Weights of a small GPT-style language model, trained from scratch on English Wikipedia: MLP 768 GELU.
Each number is 500 + 25 x the weight over its row's rms, rounded and kept within 0 to 999. Layers, rows and columns count from 0. Numbers have three digits each. The size before them is the row's rms in percent of the matrix's.

# layer 10 attention value, 288x192, rms 0.276, rows 78-118, columns 96-191
080:511511507519561493495525477514516529507528515529481509536494457465522542499507477512487485468448507503484495463595480500496458458477521520475516456479494492530478513514523497496490479503513530476514480503542496474510477505501497498474488537508460539502494514496451525499491509493505496508
080:508514512486496518524470529513485451485495500472504514504450479531474487520487537527475518508537530506458567509464458500492520511547458521502500453528487518486502525531497490481478481508482498517518555538491494501513500524499484495498450472477487532504503474483506482505463517482500493510
088:458475500499474489461505497495519512487507496461513516468515524496462530537459473502483464484478502472493520514487549519512468481528491559544494474469506519561506507547467499554474477506536481532482467462528506471529543537496508485511529502492528512529479468482510537477536473511461445514
097:532466487505504494511513494499455467513509482517503519469538521495492511509548484499479483532470549510441504515517485473478452500518494517523517449554447519507497543530515457487482528558527465494491505506463480509501490516456487530476528470472499506492519454495491492538506486509497447498
087:524529545535503497493481469524510471507517511510506515567509524543516507490490519453467525527500533534484494473492526527497482494484532535482471515484483476483501519486502505503476520526464481509539517531527529486525518485534509440520489460517478530463459510498491497476545481492449535493
086:495501531515532476508537563491505497501505480496545472473507487505496527504471518483509521547511479507524482507514510559519425522480499479477492527475502518491487509509510514491508505505488476524516507495478483459508523449484512507533516527502499501492532480487503513512507501500513489518
084:517494522508491494522466493487538547502498570471518506490454519488495483468481512501494475519478501472505476530498504514546511483511502532505486502570491467504488495464488509516513516491499495505522493472501482504551550482493493495499480551506522508491473522521476454505547474508499486518
083:540498520499478472511525489488499506503491541520497446517491507558489476515497490547493500521458510510517491489493511504479485484454494530508530515479530490484511516513484517498487473510453485477476505488511520529483538498503492464473465496512544494545486505529509489468508483476463522504
084:528524436505497496529509488519525490508472506486479519520498550493483475516466514519493529507486504478496492532458510443492526524520499501484481463517500553473492454494500472492502492480511519477493499516471487499503519549438489506487488543482504511463489488501531506485462493466528475477
090:490478502500571558489511468527461498528523550467449499436484484524531519486467451505513449522460500488468510481518537530522554491522509514537553523510478505507484485485541480504499478507502476510541497496503480492562511493469480530483476507498467499538526473530515488483497493521543541493
085:467529477557501515539519511492446490499507481450507519503503503487518512477502512482516529488517511481499503523542521457488521520472479527514504515479455474556499490523518497512450481463489526532508486499515502479518531499530492506499426504488522494469495467519479497501489522490507557503
086:460500465535521475504502443510518462503523489489493511557519519491494526515526535501521513523507463493470505518534475525538516465490485433544463517495520496524555478534508494484509487499511466509472524489504505484513501517509504471522537451537515470539493480485525487486431518483483475499
090:505486457523570490535539469497509459509501476514495451485479471473496492503468507468533512488492522524474464516494444496521514474454479513507560514508481534466487539518520502492508486534492496489564510503449494505527491465520478494499540471492503515469502492505475481535490481515484519522
089:513507546485520490531437484506487520489498500524536548505506457490525457498452487467532517493513485523538483502501537523504466540471509499509511453488535498464476482495461526491523497508505491515555486523517485476487505509502518472515531513464519518526467480501472483506475478462495509485
087:532539519479508478515467503515531499537468535522480452533521495504500524505507498497496474498520537494471514514500491470500523556515442493520527456535498513515552490463477487526483512482500489502516471548509524502515454494521496529479485512445473479484444516491508477459482507498505531471
096:482508496533507535495535520517524507524468474515502462474472510523540529530458526512553529496526499507520506490513488509488510510543483487482505547454489500500505479515483502451488469500491511507510480471484472524500496516516487488524494480469467470484486492506504503538489567539526529489
101:494473479473523472500506498455484517504504480483513475530474482493487526488516506546488463511539509501489463564495450501477484471468485459528477503472517503510511524548541512481515484508487531511497480448541491487497520546524504507525533534539483452490500534525573464489477441534504498509
087:477460468512531526525545502491471495439488457484469471547509538455503461493521472508521513525454526518482492492500494540513476495491513535532511494534493501508519505489521488505527539482523512528490480507489534491490469523543488510499560503525498483520471464511499502494518516504521484506
079:491487509472516537503483540509502524528522522440488474484520485522482521484475491496512515533485534473477504514494501532503493523508532499468546516496460519490500501475477429480487503459499500496524481462462497485472481513470577532481504508519448501460517489469509549481501485503511505483
086:524500479486501521540495523478493524597516509441550517470497509521496500446533501501528492521474491497539465549551505488499513485481497528485476489534509470492476493507502486510546499493457503509494530492476483495542526473481532496500488440555513475494505496495479519468490493503504530526
092:496528485457545543526495488448536496484488495489518490490505530466484531534526500518505501481432523510467495522466468472462526495478503504538525506525445500471534507521522504478510514521549482512453495473507474519545498504544492513506492562505491529479558489492495478536501528525515493506
092:463488517439513492490534513461479495495494513497539502486513464507451480493520490483471518547529532449477542506497487524493486486480523485469530496497497481463473495512494479521455509492535497533536516468526496468461485487479431490507551477491535515448496521473539514495504534516482503450
077:527563527472465467545491495531469513540478488501492529510488508541467451464519522479475493489509469453459462515509495524488503502492516487475493483521477452517510507490463495502503494502518502520478488495510518537514462453509501498502511551474476508442506550541494511505533442524497494513
079:494465522467480547489527498477518474514525512454516472465501538506500512528483500509507512528476515508507462488510496528485514466499501490540482468535507514484505490484529526498530519513531496506472582474495471514495555486513460537528450540501523518481497525523515499557485491489505525499
087:479514507494485523525499457494553557481491466476522507489486451470467529477449536483516518521508497508517476551487457496474508508530458459537494505510527524454510532521488537523518551505503491510495507458526509519528535527477500538491459512543531492519507509467502490504479479482493495486
085:480523464503457511459495485485490467443533495500462487502539488500472488488462486531490499493495548538480500498512512476491501501538523505535490491467486534522563536518497482472523474539553484471484434447513524499503518495472520528500502483514446495492507507514515487494487506487558491516
083:494533510492510505499518469505511515488504555477497516503508500522520509548524515466461486494485475505550482488495471495495477487495524538485553536480442480513490503494543509523470538476516494503458501509506545482528470477481533515479505514492496540514473529499501566452506462508482522523
091:489551516487513532511498490516508491477458496513488481529486522482482497473537507515519508452501525505517450513527506495515526518526503483506485517484464529526508519517516473504496515496495465502413488483485518504546517480508510506531490576512481508465547483476532467517498530525501516508
089:532523500517542464494514488546504488490553503501499504457500474550516544493500536500457460520491544508502514495461502503485481518521505495546534507472515542484505516528490466485486487522493503497470437509492476503517508523515474511489559485542522519544467487515487511515473475500483537479
086:522493460494529502512502518453483505481457520502493470503558432479532467501474492502516505500531484477493492531516517516540499511499504494501521493486489500492521491524503505495445507471525517504527572482522489476487508520538491458511530512508490472506480496496501489463515518513512435497
074:492483531484491511516488495459511458535510536490536456504516477506497476502516485530481527529515456490476541503495477515471505505506505478561488506510486506541492486483477523511520506496454485516539491490500467469526532479493445482515482504494468526515481542555512513483549489529500470501
088:481490462505500518482507482473497514505507483555508481514492482503544495462508531477500508479480455466532488452469473511523530523511492508508473492438526515549506488529568475521483476529465483512516457483546510494466537445496527479482503468502495450505513529527487532529489497488492453474
081:520485511525508474514451535460508496515485486522488478511526568493501545516511493489505453517453517479485519510518494495490458453499488512576496487502495500535493539502495501543532476465499557502507517484510471445536488510526471498479493515473507521506475518545495518553519489568487492515
086:540474431512522481481503489508464491484498506494580476486515495490537451505506500496497501458510497489531512475515515515541513504517498517474479541523474498510541488508495530519476480514505449517512505517523516477477474514510512498505481514480531464494525502476507494466484496486455480529
077:498518475469487477464505533493552482499464455477544465512519477475479532489489466533476524505508547493461487512512445518489479503483499498507516526514486551530497466476456548473473521552465476506505545537508481488464529513492511500485501533491481476458508542508516557472525497487520459509
083:460466491521490431494515491484510425516549472526467516471460486507496483483464484490510503521495531500525518487458480494550472456494517499513527482465526518478518510481545479539462500504483493494533478491489486500472496485482489433467525468533494471489521534501507485503504493468447452476
083:490467490477470493494514502509496474542518501446504547473465519521474483513483489515533439500518488535502498497518485498472491525497518505523505495480498500519492509491568466501480504493490475487516482528524530473554533519428519481489451487487512503463501521455501479497481534493495509490
087:534488497498491464507505516482491468517502453430519450520508467522480514493490491480512487478530522500494523504436470465481515436536555485508496510509466498500473534495513474531480466460460476495506508498536493526472488515531499544476512442496478506517535524499546520505525460453493481477
081:520491464502532472490504500556473460526518477483501485533556507503533499477522451516514508487514492518512536487502468468499457525520486528486463433486480500500473505489488508584476552499472505505488488577494531479513509461517494484493502467504481523468500519510518528503501493545460503485
081:508498536496490534486494519494488483536474500489492484504493469491501490510512470506491480508503495522521481526488471455545536525437513509519498485559554496517465548483522496526455482492457536506506472526512485459488525494492480513492520457555481508508538509470495532511556505505519501519
076:509496482494483514511479504502452524466445483487499500505477471500518491504505495521492525513474514516581519489503484531464455543456468483502460495485526547498538499475518482478526517518518480476463486513516440509482514486543485552531464480514479489507505466500494425502488515502498486509
# layer 10 attention output (transposed), 288x192, rms 0.236, rows 78-117, columns 96-191
082:475550504489481497504528436443499490488469491506487550491515508501510519474515508495502496473499517491501526524441512533476484484517532499462469484512483537471500518498483518476500504499439477498498524532472492508538484462480514475524470486503535481468527518457474492490495499492449485506
087:438460531529468527504537519487514497481499475510513510521492493468539495470507450476483458480450496490483505469521524499512542520468478498503515509468467493508502470519518490502500520515494516500569494492499465485494519517511502461500496503462508498506490482470489526511509485536519477509
094:496498485461539495503506531486488527505495483531505499528515504469510520476481494484527510491481464513524491505470495494500475518526542519490497498526485504502494516522473519511541510526513500531481515521504525547483457499526499518479530507545515535485526523495529499506484493504584558487
094:509539503487485534409504483478543538477496496495492502528487524478522467462538510511482476493493461525487472451490490477503534514539481510500491474455483535468482485495477536497543459460496487509472494511488460496524501469527510479469478462474467491517484516497523501470478532516541497501
091:498507480481489483474512531471512476562475499534497518498504464460527514523537502518462516471482512495490512502543535528497470480517500472491516541508493453519539530519490501464507475456495508503470469469513520495464500503491531536526512587495519478507501483515484492527484477479501469487
090:554501504480538510480479514492524481504523505487448494476492506482513513499524459501519510523538504431519512490490484509498518497510524539469485526497541471503546524522462531481460473479504536520523476498505511549488535513486501465482466487498536504504511497492497513508528506493513543483
089:483507485498493537514519475507484474512541506530521492533490516528492516481471448456508507459480498508516538552510475495506516504508492500507481480452496522501519488471493497508519527515480507511510502487516552443477520503509548513470576476485509510457518486491522480500487471497525520500
090:494525518512494493493491530505497490496489501466502496409481501517489564507477486482517472463467519474525492503507517527507526479522507460507455520509493524509509508535519527506533510482520481483441480516495524541503472463469506453544553499485510498449502485499527529500497464497510517483
086:500480512568484478511489504499512505493487458511497522531505500475483505484516508483488469512488495512462445503488534508470497507491488501486521521494506489513473545483556505467537492485496500498529541473537497460491520483485516493480525464503460475530435497466485507516487524498491506498
097:473532480497515501513500523473533460529533521515494515496528508496479481472522467495492498497512489497532501504462512497495537522517512469517459508489497478481506484506473512502518557506505524473476498448510480480499471498525505486555485469515511459497431463500503507490504473505497499509
095:469489522461473525521499529471478507467499549493507491515511508528505501494480521542497470517499471515553504513518552511486469494511488525504522496475512462469469456552469477505492530514473520464520550505508452501499508467470447483491534508523474514515469486485496491554483487514500465483
088:509493482502531495468480480469519486485480476552514427488514495502552510497518486539499524458518514455490501463507503485432498502504494502475499536550510486506442503530481449494465478505543489493508512538503518509504503466514502491475499582493498543478487515505498512498493529548485506524
091:554518498496531490492531497492498533523500502535522530506481520506494504507555465511493475513464477485516462472455522535454565521532538498542477483475472463490497496466503432517495510492497487503537525507517492500498535500483514492523469517470536482523469544494503531450491510485479452511
097:473484469519487477510494490515485485540503492466553499482493521481487544493545495503517438493488493469452490545488512503503522504497462457483509491481470495520510508500524470475512470484473499508487512473507513558477478545461473517537512530538517487475483459526509492523494499483515465458
091:483463513496473530482542494504469481421523519504538496497491480482498472535475508500557483492492510478443482519483496534498522511454522488485529476491463528484458481530468497517560488484484537480496461478475526535572509524482533494541513495514449481506463548528525475528509499484527511494
103:475468474480529520508512492500497511487516496477508503519526549490514446474513512493545505476458535512495526514506552477454529544482498520558526498531483544549508505518514488492494536509525542517509548488466480499513526535484508542474486475548524494532479506480496511457505486540486444501
107:524550521493480514501501457506519516535489489531526460491555479495487513495480478524493506494483536454492516472465477485481489482497496513478479473496483551480451504477483503497506531499508494482454492572502499523587531491458530461498498459479527518515494521471492515500512445511530531480
091:523505465492475495505510442501492518528498542486499511467506494494524540492469476509477481534515483461505526479484472482489512505495505497499529457488471500508526516486452507561498492495532482496490490512475480509504499490504487520506517476445513522530488517510501488526506517520466474495
086:480545491498500497521498484512493493491474480525480451512475510525518508516483536513466509485476456482519524478502516499488512468514485507465456488513499461498491476490565500477533498528517450530509505524518511523543507471464440508507491468525454495509493473481454475485548483493476540498
091:459518489569522495498471509478502500504514479517541462552500508529465521513527520530467538489493490476480508519477406521500490453465474476466466544516504518490487516489510448530534545517537442488476493528483509500453532519490470504505527532476528465547474483540507502496527520497480499495
092:511508515494476524492525508518544503496501474515541523545488491478525491496457527466472523518528516445533483526504483539473511503515513507514520533501502466479494463491543522538458516515488518544524515481517513491476522492479501516475527492523503496494477539503497534466491507460543498500
099:545512483471489468529488499490488498476494481500486482471516512547502507497499485557521503514499452503464478488497511483482470520518482552525510504541564539492446508482518503507537514514453482484487504497510504581541484496475486470478492479498496476521528483489469486458493467475477448515
083:486507470473500479500453471500541530509506529499489473539506489500500508501491442496473494472472565471512516492506480508492459450495515480510522504472504496522488491485504496559548496554524489481528488499515498517490481538498505492512472462465548533546515506482529522479476501530448501488
089:505516471528492471507521519483518492553479475522542546518518502499521438498475499462491475506490482491517449516505482533518516522479519529502534533490505504502489554456546522513530533517496514522562530483498471478496479535522457550519514528496543500513535449552476496490521488506505503493
094:497550503497515520494492531499509471497500505499562511503510535509566484534534491541526493468512495500519489487507505528492513474495502529538538520511519508482493501513521527504471544465478529483523494508469473528525510487523497511481509499511492503516471506516474495501504519452528470502
099:512535541491499489525515483471532508495489520506512502513521482504541480515492488488529482503503476460506517482547513543521476501499494504495466464478490517463497481510551522511495492485499561551473549438521499583477535533566480514531521497538484454505512507492487528501514480492555523502
094:520490496536492480503466491536451527492530544505495537497533498488521509526471506518428486471521503527473544498465511498413485481502532493500478505488487539500483524498511482512535496525482493482509436487475523492531520492497510497507503545536495549529480492538501508527534514486465480499
093:530474483515493491495504491483483477495505535525496476494499456504540509506475502435506526533513507431501486519495519524522479504478511494496484511514477461517525485515468525484501484535535525579502484490505472552489539529529514539538509518473556501487490458499500550490495523528535525498
096:489455513497476534505491516494474517490523475494528472528507476492468482481517500494519462499516454514511539528521507462472487527508498486455479492504506419474432430503491469548494516508479508504479487481481546507511518491505527496508519456508492519495470519502501459491467457488511498491
091:494505459538464490483541544535508507498503554517502522447462511491520507473476549521480495483499499539484456506469528504487494491467454523468485502511462574505525496486509504503523523492462472521528485473494510546494495531439531517469522491500431493489535487518525525520467498507487458516
082:496505467485517508525501511539521502492501515495488506481482561460515497488504523499508512482493576471474499522498508472537512494506513488465534518485507489462508486474518537504496481466476500509499475474517569554510468497506526545517480503510526520510506505520482468463505506493505479525
099:521495469511472466512522498509515505537476527451505521470506554513452505485526510460485482510501520560495504516473526479489532462441500510462488497484470486493513491497488497492539494468526528464513487498457460503498486509481513480501532490481518487497504510518515498474484490523558532490
084:489468495492498521501528527527508531477487525524516529487492486513519500558483504490497493483503464551536548479505517509513539498492499489486510532476539421477542484470490471499476541486507515541482520504539509498516466492544491489526499471511511505505485499514479503528480494515494516501
090:478500510495528535485499514531539514512493490483515508485507510485491483471455495516488554528505524500425489542509499473539485516466493497504509552517511565513522506466457546483516501521532521490482501536493492548540479511511533513476519473503527527514485519502516502521531539508528535493
087:502530462548504528547474516514500476516492491439519506447494503536542491514497511514497498419512526482524526529531480490556500473519513480510514502570460533488509498474499512453473473484494487515488536523498511570486532535500496547527530523486541500467447473526499533501498496513466518470
093:542498457491543507491503494523537509479520528505502540525557512504478492514475464550516510483568479515491491548528517513478482525514520507505444490504538504552507474502500482440476504510519516480497475561472518479479517482481500488531517521490536525517501503522511490510495453538504517522
097:507535466511515545532512469482507519507472453478487484496496469483498574479460505510565513472516517527501555471451490496486491496499505505498520501536541515536464528504518505514492477475490531459537497510548491545488504499501469529519462504507463514534533511531536488455558517513479466507
092:457513509498549492456512504475483490516474510506468488516479507476494517488543495536484500538510502529495485512482533514505450548503530466493503463502518525471503433501488461472509493530489475500488493517481520556481518486476502522504486504533535475538507509514516481476532472508526540567
086:536480485471489527524490464565504468504507525475503528456509477525527477474505485494509481501501502541462494489464499499507445560496475514464514519473506474489488436507479478476477524492525506497506517543519547517456500516524511489544500511564481504499489475509502479521523459536478473519
091:481519473510566484476499493510495463484530478503459530519490512507488499475524496509509518459506511526454490502477521506468486529515491500485501530505480428448493508525481465491514483531495489507501502489455502487517500508492491480515526535473493514508500552487531480522515497504483533499
# layer 10 attention query, 288x192, rms 0.211, rows 96-127, columns 96-191
086:480528470477514498510476482503496441515540485487503506500459564481525521496516482488499501474488491487479528465531476540505520497480540484512480538525477501501499472505493446484491485516508512550489497522492470455540524488542525509485510564485507475491490532532521527502513500567513497512
066:543507514469529496486481535510500536495506493506509557539487540499526510481500490487516452535498497467529493465509504532515506547520555518516491535516517490499473485492517479489484505485439497545492462500478481478531498518468525486465479507539530461548497497500452507514491482505462504528
083:505516499516504531429482497501526488524539498435517475531492512468491463562493455460471498449527504460510488586499523512444480489510527490498499498480473498485531498485465498527524518500513494449480500485535506550467502472509476484483505470531494523514499476495510514527501496519500485554
102:451533501507519504453478495487509491529523497489522485479525484499494445500531501530445509494496485520496474512506540474486504535500514493521481437526484518531531498500503481486514523496507492476518513501503535547473493544462485485515474499541490509490549511509514449521486508550498455507
106:476545504495504503453520504518515448500531495508489482484490496478533506492519486510479511498521503403526476494497558502443505503487480460546437460519501498530489516524480463489502532538494446504466504478537533536504517535478477488506477516503467489476497498513508521510520513499492491538
089:457538517554505505455484580513472461511518476470492467481492531494514465483520438508539522501515504442512486543489495493480506460504467503522486466500494543512483521486515516488485508530503454524498492503500504509529482537452513500465498491531494481481525510509517523493535530520486453524
098:461503509516513522525434489530478462498474496560521523506498476511501531472522513498518479468517488470522485488505521513517523529486472502497482511516524486500472497517530492503461520536519513467470521488528516543504518485488531504469508491553505464435478486504480480486539494463503503486
089:575458508490496482509516518485500533506490481474526516517506459520490477504514485509476408493510460514494505502441495498506495511550485487538519512514530456455525475501527497530511476520506487545504524453501495548521483531504520512502505476505520433476508484455479478475491527476478526494
091:483519534505498519445485505493488497481504504509458548459522505488501464503476470526508497502514495519458525516474502493470499577490504510529512507491551478515512519473481487505504493526550494498519489507506530493493521463483481501492472484560470525492504538530491426482498463460496496502
095:518484560514438498460522511482515545527488484577477519517479455495526495448487486517467520446541488473514484486463470452514527505517448509487473482495482519536464503467508498509527504457475511514486526509513502521512513512478533506477478487519496501510530528501498502474507535505493490482
085:481486497512494503479481484459509465487558479472509489538477475516546455457476495490511481482508507541538464531506510506553511519522509496529512477524478532482508536494520527456500503493493481487501487480493527482507488505429480430499541491509475524494458515472513455480520530507496476509
094:512512495514508507519478504473488492537520500530447501434512491502506559509586515563456516465491521509480520520549496487500441478470518476492516510491488505483465504512490485533478502497520496466476494520545478464502493484516516465494525539486515503494516507464520499474484518500477501481
083:479485551466480479493508523514517484500514535473542486474471509512469535502493537503499512535528513516513512474551532475522527513508510498507484456490523492475520495514464467494505517494513503469484483469504492463441438457472504539496442471511524481459540492498498507510479488488488532472
093:521523498526537483457445503514524530525468496528493521526543532506557476492486483455523524506555530481518460534520496513481542465464544479508492519480487495496531523509495487489480472491484511495483527468518487498487512522449460496500526491531493464501501523525497497492488533501524486459
097:451513501504546487543501525499484483482499507505517464517542488500495462519507503479511506498505485523502480495493570508480543530488489500464493451492500530533510478491492485509474520508487481539537503483521514528464526497484486490540494486516494496453510479497487536521511516537507476551
094:509476510501475463532510501474466526530471478492496507518527509509512509475494507513473465532453521530482511483516484514516508491499507493498559527519509492474493567517480498514545524532505558464481493490502537503531488501469501510527488499503483518502480469529494495459482492515526464545
093:525521511511529492504479495502484481528500509546523505513522505497521500496454481508487506539540454501528502496532503529523482468485499530558501479491535559484486523497493536522471500487479485516558491508528500508525434468506499461519493481504485508444515512503495499532498481506481485503
088:515536505477533548511492473488528495497527473546523477499535492495518525477538511500536521537492533516495462469510500470508501535470477524511549491493519494506512472482490512499485528506496462496518490503489495438472480499558547513497484475509493514502489467511493516492487510542498506459
085:505492494485521521476512448498508473494541471520460522477505529537503539493502508505505477526490423517534484475473493505506482497538497485523522452465495474508477478463505491501525478534486484469467467503468461525523497510520480505495482515505481493477469500532510453491518452508471528505
102:453475498514443520503520524519484503460511494534497497486474550534483485449491477481507506545475522509469498496466511516523475527489481503492513508510506544490468515473517503496503495464472525549470496491506506540546516553525523461523503493513477438519494492553506463479502486522522455480
098:490478513532457443561514489511529522494502506509510482526474450478505465519475508482516509500497488512493524493565467492505517526513503454514475513497540463476586504491498473475518467514508535482495533466526528538515493494541490506540487489481505480529499502498526499466478550532494496468
102:484453497532496493473567481512516485523512475468441505526474490449472530493469508545467477538547483540470519503488525503518478548466455470532448502539504521494481469510451456509526469532485452520488473502531510504503479528498494505490494483530515494517516486486519498522477494478494523537
090:527493493517499515505499524542463521524505521481487523520505516522482543509481533473523529522538505471508500512513505520544463527527476529521454494453491518523468476515534515535510533505520488507477480498525509494488510482447470511468526475515479518497494508520528555467498502483517525520
095:505493471486442500461516475510488545521472523511505467500500492520474570456480490522517488443469555513497516458488505512530443507485493487502454484472480565540482527513488503513520501498501512512487478496461504519479484512502495494497478490512498509474471466493501461488538480490479487514
094:511506531494513502480528560516489479520534494485467493483507509502507500529482508513464497511488491494499530503484511494481506468508520514503486508480460441492501491461520517503485532482533498543471611484484485477508508451533496519461512476484515490496491484486504525524494474490510551484
096:504508491492505448509521514528499518494483505474476487497522558538504470497511485511528518469495496540445475486480489473479484503462484476452475534543501537470532491505496531475496484487494503479477492509502501502491504529491520503499522529489500500533470492538505484489537530520505499489
093:511457460526502508452486500529513512483488468536493504537486497480505517523499456506487525512496498517533508472446540513518464486433484523533532514496446500490472505512460548509499540508518478461520513505494461525488539498525476505500484413493487473472502497493471492476521504472479470489
100:506552477537501474499500552496490520489518485454459493466527470466467537496436458523507510522484558475463487512512457515496497490487528509489488524470499524494499487476508548482525489507488530475500521465484508524524512461488463525506488520511439526498479483494518522516498487499478533511
096:521516502523458550485489492487545480517472484496489470530464466500472513528505471494505510490506537502460529521482485474426505511521463536525521460493500522505483523470513492532459518512490419452492537491476501504506518463473492480479476515509515494517484513484508485482522475526488501522
094:523512508527452521527523506509471506499469493495525543476521505505491527486514513472530493472491492491493508486482480517500510535506491530506516464492490553514502534488511494488499473471484517559545486552494490529520477518523532514494499457533500511500463512554530488485487548511511480469
084:512512520510521513543536524471533497482501473530506474535473487463536522500492472456492512493479528528485483504519447557527491521506521486522513543504490476510515516474508546484477480489480515508484513463526485544452480474536515511483558473528490509495499507484513510501470491493456520473
106:490512547516473503517480515465450449525486503520490509532471533509532505499507506465510451505506485505511506489522490482523525490463490524493483489478466507541484517552551524472479507501474496544498486444501464531537534541522510548503449495489521480503519455531482508463490541482495508493
# layer 10 attention key, 288x192, rms 0.217, rows 96-127, columns 96-191
069:547472523543478484534486480518509524523520468489445500493484480476474513487519547523478487510485458457515528512466474479499546490474492500516481452486498483465488501499483458518477493488502496505471516483504512434510531513476520529484465496483481501524472497530469506478474549463521533484
077:485496506493466468515490473507522509501489518467437485462453458544489494515493500507468487500496487537497507506536500520496480504459479438480511449475504476510527514487498536523518519505524488470457498504519479524516509442564476531474523497499520514472493479496498497482534508480519491476
106:475489513494516522492487526447496515534507498480526488534511506490510482506522493514542482532550427529491491511502475498486544534479495510454501493525499488492452534503506495509453512450465488488509502511476501549515528514505529542524543490532496490520494521476513511462497499585519466503
100:508511509560518491514502534499471499470530500432538494490524469439492503499505495484509491513526483512507516483512484487499510484487508512477451468525504513500497530481475521492482487478450529503514480522439501569519462536483470502492447507521498462461532468516494486492455523532468467450
101:492469522505481525529480487461475546494488439498490504492502460501549483506531459505512511520545467514492488500503506495487544539518541468419512495504512532488511530508539513501481502497462490487456514513541468511514502576499527525522489509510484468497495522515500483448510498526486461495
098:519515462486483498531552490515540477469538565503505517561467496501458502472467519523530499504492508511514498476496502526496483487486450540528482550478534451494511461479499483497494493485551548514508460498492537457447506450508497520489497487527506532459518490480525509518494523492490509496
100:536469491522501498519532472475487524462543473521515475531535469487495468520496531492476476519485542447554521505518509487536464491533508467534488550554502528468502504476458512521475517539505500507502456511479454497465540489486488505513530452506514539494500494498499510506508458519518493493
086:520520511528528534513529478538491524548514498532492514496510518485498504534465516545496529532491470452506485477519473496501482462503467488531530492493475491526498485494501476504518543492519501536519503502522496423468472459442540506493493508460458476440514545504462546490441501526529474452
091:491502484460501498486495482480491524515478490538464492483521525540513512565498537508515476516516515479511517505477520516494506514515506453516499498503506480481504551551487518502488515454477471520481521526503477481501503544495440521542524476481490521490557502474526483537531550523503458524
101:469520520510462504505490492474534477508499493512486452512515515487522441514520428531484484478527503471517456512472473515526534504482535502511510518462471466547504532506498504455503473530534528504510515491513489490455475500487512495441581509460468521512542489523529477482492508463481493521
091:479509481547442525464501531520507456504526472502498512459477506473502454529467476479515547474515506487457536524551491460468507490485464477502474495522483510491469516509498504495531513494527481466494489482458523522498526495496476478500492511508487528488459519488515523472479501474533495499
091:516498508509466511501477459496464537469455499462490536454517535510485524494518531485488501496466504547488481473465527487444500519493529485565516492474509508505507510478469503571504483491471515503466519488479525573479473527465506534492495476503488473513495483540512490541487457519446508501
081:524535545464499491536513537527495497485526583458514478476503475543521501467496513488515477483516504506494486488518472541497544520474498526529504546550506468522492504482489482515544524500505502490453470543510526469516527569518466520517428476481502483504532485525488525474504523476523471526
094:478476514502498479522550466501486513487523520461515499540516508467512532548484502488543473462507498478513482473549508492509484486514526500492500471525433531500458518509472499524475563454492545505508501526472530575518502481534501507498518532487472500505467473536528499517528508480535479476
095:505473496515518502504509509490541494523510475481525507519525454461479488515518529497540532498507509535505502498523482502512497523455481534497472532498489538538526528506492493503527506486459497500467505527493493521545526528487441482515461529479517515476476524494495494499508521495481509488
093:473491501497515503514469486517475492462491478480538503489475528471464506489485485503484508468490513510515503475450481492501518526477499472516474454487524519479469493501520493504524495501489498516511489503524511498530521556508529492508521510430470501506501502518480486468517497468498489522
094:499498513505458523483493469524495530511542524469573464523501483491518490548507480468483458524475480481485514463528494490485490525476485455512466483495502476544461522488497514516555524502464511492513479511485511510508454517463490492471480503525471531478523511508477489450475489552460526483
091:516563424477495429470468500490462487507505511494472509493500498528540534478512500526486473502494491505501524478517541527494521486469454511513501488506533481535478518466479532529519503516512507523489506508493469542510505493436469472539496511561499494529487487482509525527443439508474454516
086:480507512511515538517494462527521515459469505494532513525479506544506514477492529453495533486517500513472509535492512469504552473511521498491484491468543523486531550554493503466509504492440501496523448517481491548514487496455529521520488493520480486517525491488501494506516558466502523464
095:496526472505507441520486483576517494536486495470492508484468475482523494501529465527521501467485525473504550558515454484499494503502470476479502458489495482475489506508550501470465506495524500483473505494521489511477511449507515504504542525469477533477476514507506508495492482521516527508
093:495486495509507466557470498497472512507469443498472505483503483492495520459479517497518469488482489500453515499462489498500496548480505562515485525499468476500521470487488530496507492504531523470548468502479544484532532483477505464538510517493469481515483508493485506504549483537491471541
098:486531512515495543523506514524494478487499499474513502470445507473482513494503459505496536509478507506468516483444466468483512445527539488474520511556556525491554485477519510501486505507487497489490485520491523523543496488481489548498476522497522513546516521504531470506486522508501550478
089:484487476499502514493558476495538497484532520507526494498542498494527516508506532529524475512485496514496499501501551530472524527509508519510493478488491489507506478507493540536488496518462499494481482531545507478464478524505497502507517460539445496421485513471476514485461538536491509507
091:483512450484502539473492511492493471484518493470491491530555526493516488481517469520500496491518494481488511526435513481580520517477528513519507503443505498505487519517497518513466499521538496486491461501526517531483537525491445501510519453476510548493444552498487479507506491546487493497
089:513445519486491506502499493524486472532472501499458532522501494477438554491504560499479496524468520514560492533495441487498495472475508476490511522511472447490502491478495451502513522520494499483521505493467543501519495495522503582508517490530500463500475490492463470479464505489466501482
098:572526448480541489466497469516505474509503498554493550520515545482525518525514513485535513474531490538463445504495529527477447530486521517526513523498479487468508517506542509499528498478486530487485481459565458527503529500465461498493487490480537537502487479499504457549517500481504496469
093:504501516488475466511475490508480485485501493504507531557533494518488480552551505543494520473531527469519507470483487468504512503484514475500478483499466502517482501549457476503520489508476444509457494500514541523525557485519523463524486501481527476485516514521514491499520542534518499540
096:515491444536521454476494508508531519479476500452540505521519481547493506507556516488515559505504516519458518508507482509525519485523485504436502490510490534487527508491519493486504462514505473482531510481496496545486528500495440481480509527543492469524484478503508492544521498535447473515
088:482483472514506529533499482454509507504481482522487516468544490490511524515504464509527494555509536528521522470507557522467490516482474538511475488494475502531511484490510527468522491507476468531511528551513514542516468510490498553512478519469514440526526497517494477520519540500463472509
091:489539508509489488498521454522526505530522445491466519469514468507505485503508460546538496492517508452534471538490496513556519523469502477519545520502497548481533480523479529490570485505517504509471508498505474486509505488495507492486534526527498494523491525475505493505511470519504532479
084:467536513504507522490458524498513511521484441488499529494496491495473476510521496483475496504526528491498462503488460492520498516544491528546476538523498501461436496475491482487488484533457522467500475568456490484516528495460523539470504517525505477477513529500560476474508482525472516470
100:484518486512514498479484476497552498501562481453512450506500479498508500475512516493458533467479536483489511499468515459517500473468469513527502482499481452514490498550518522482477525559522528462525506528488493514490523472478477451482532467479490477464494529480483480476529489482524512517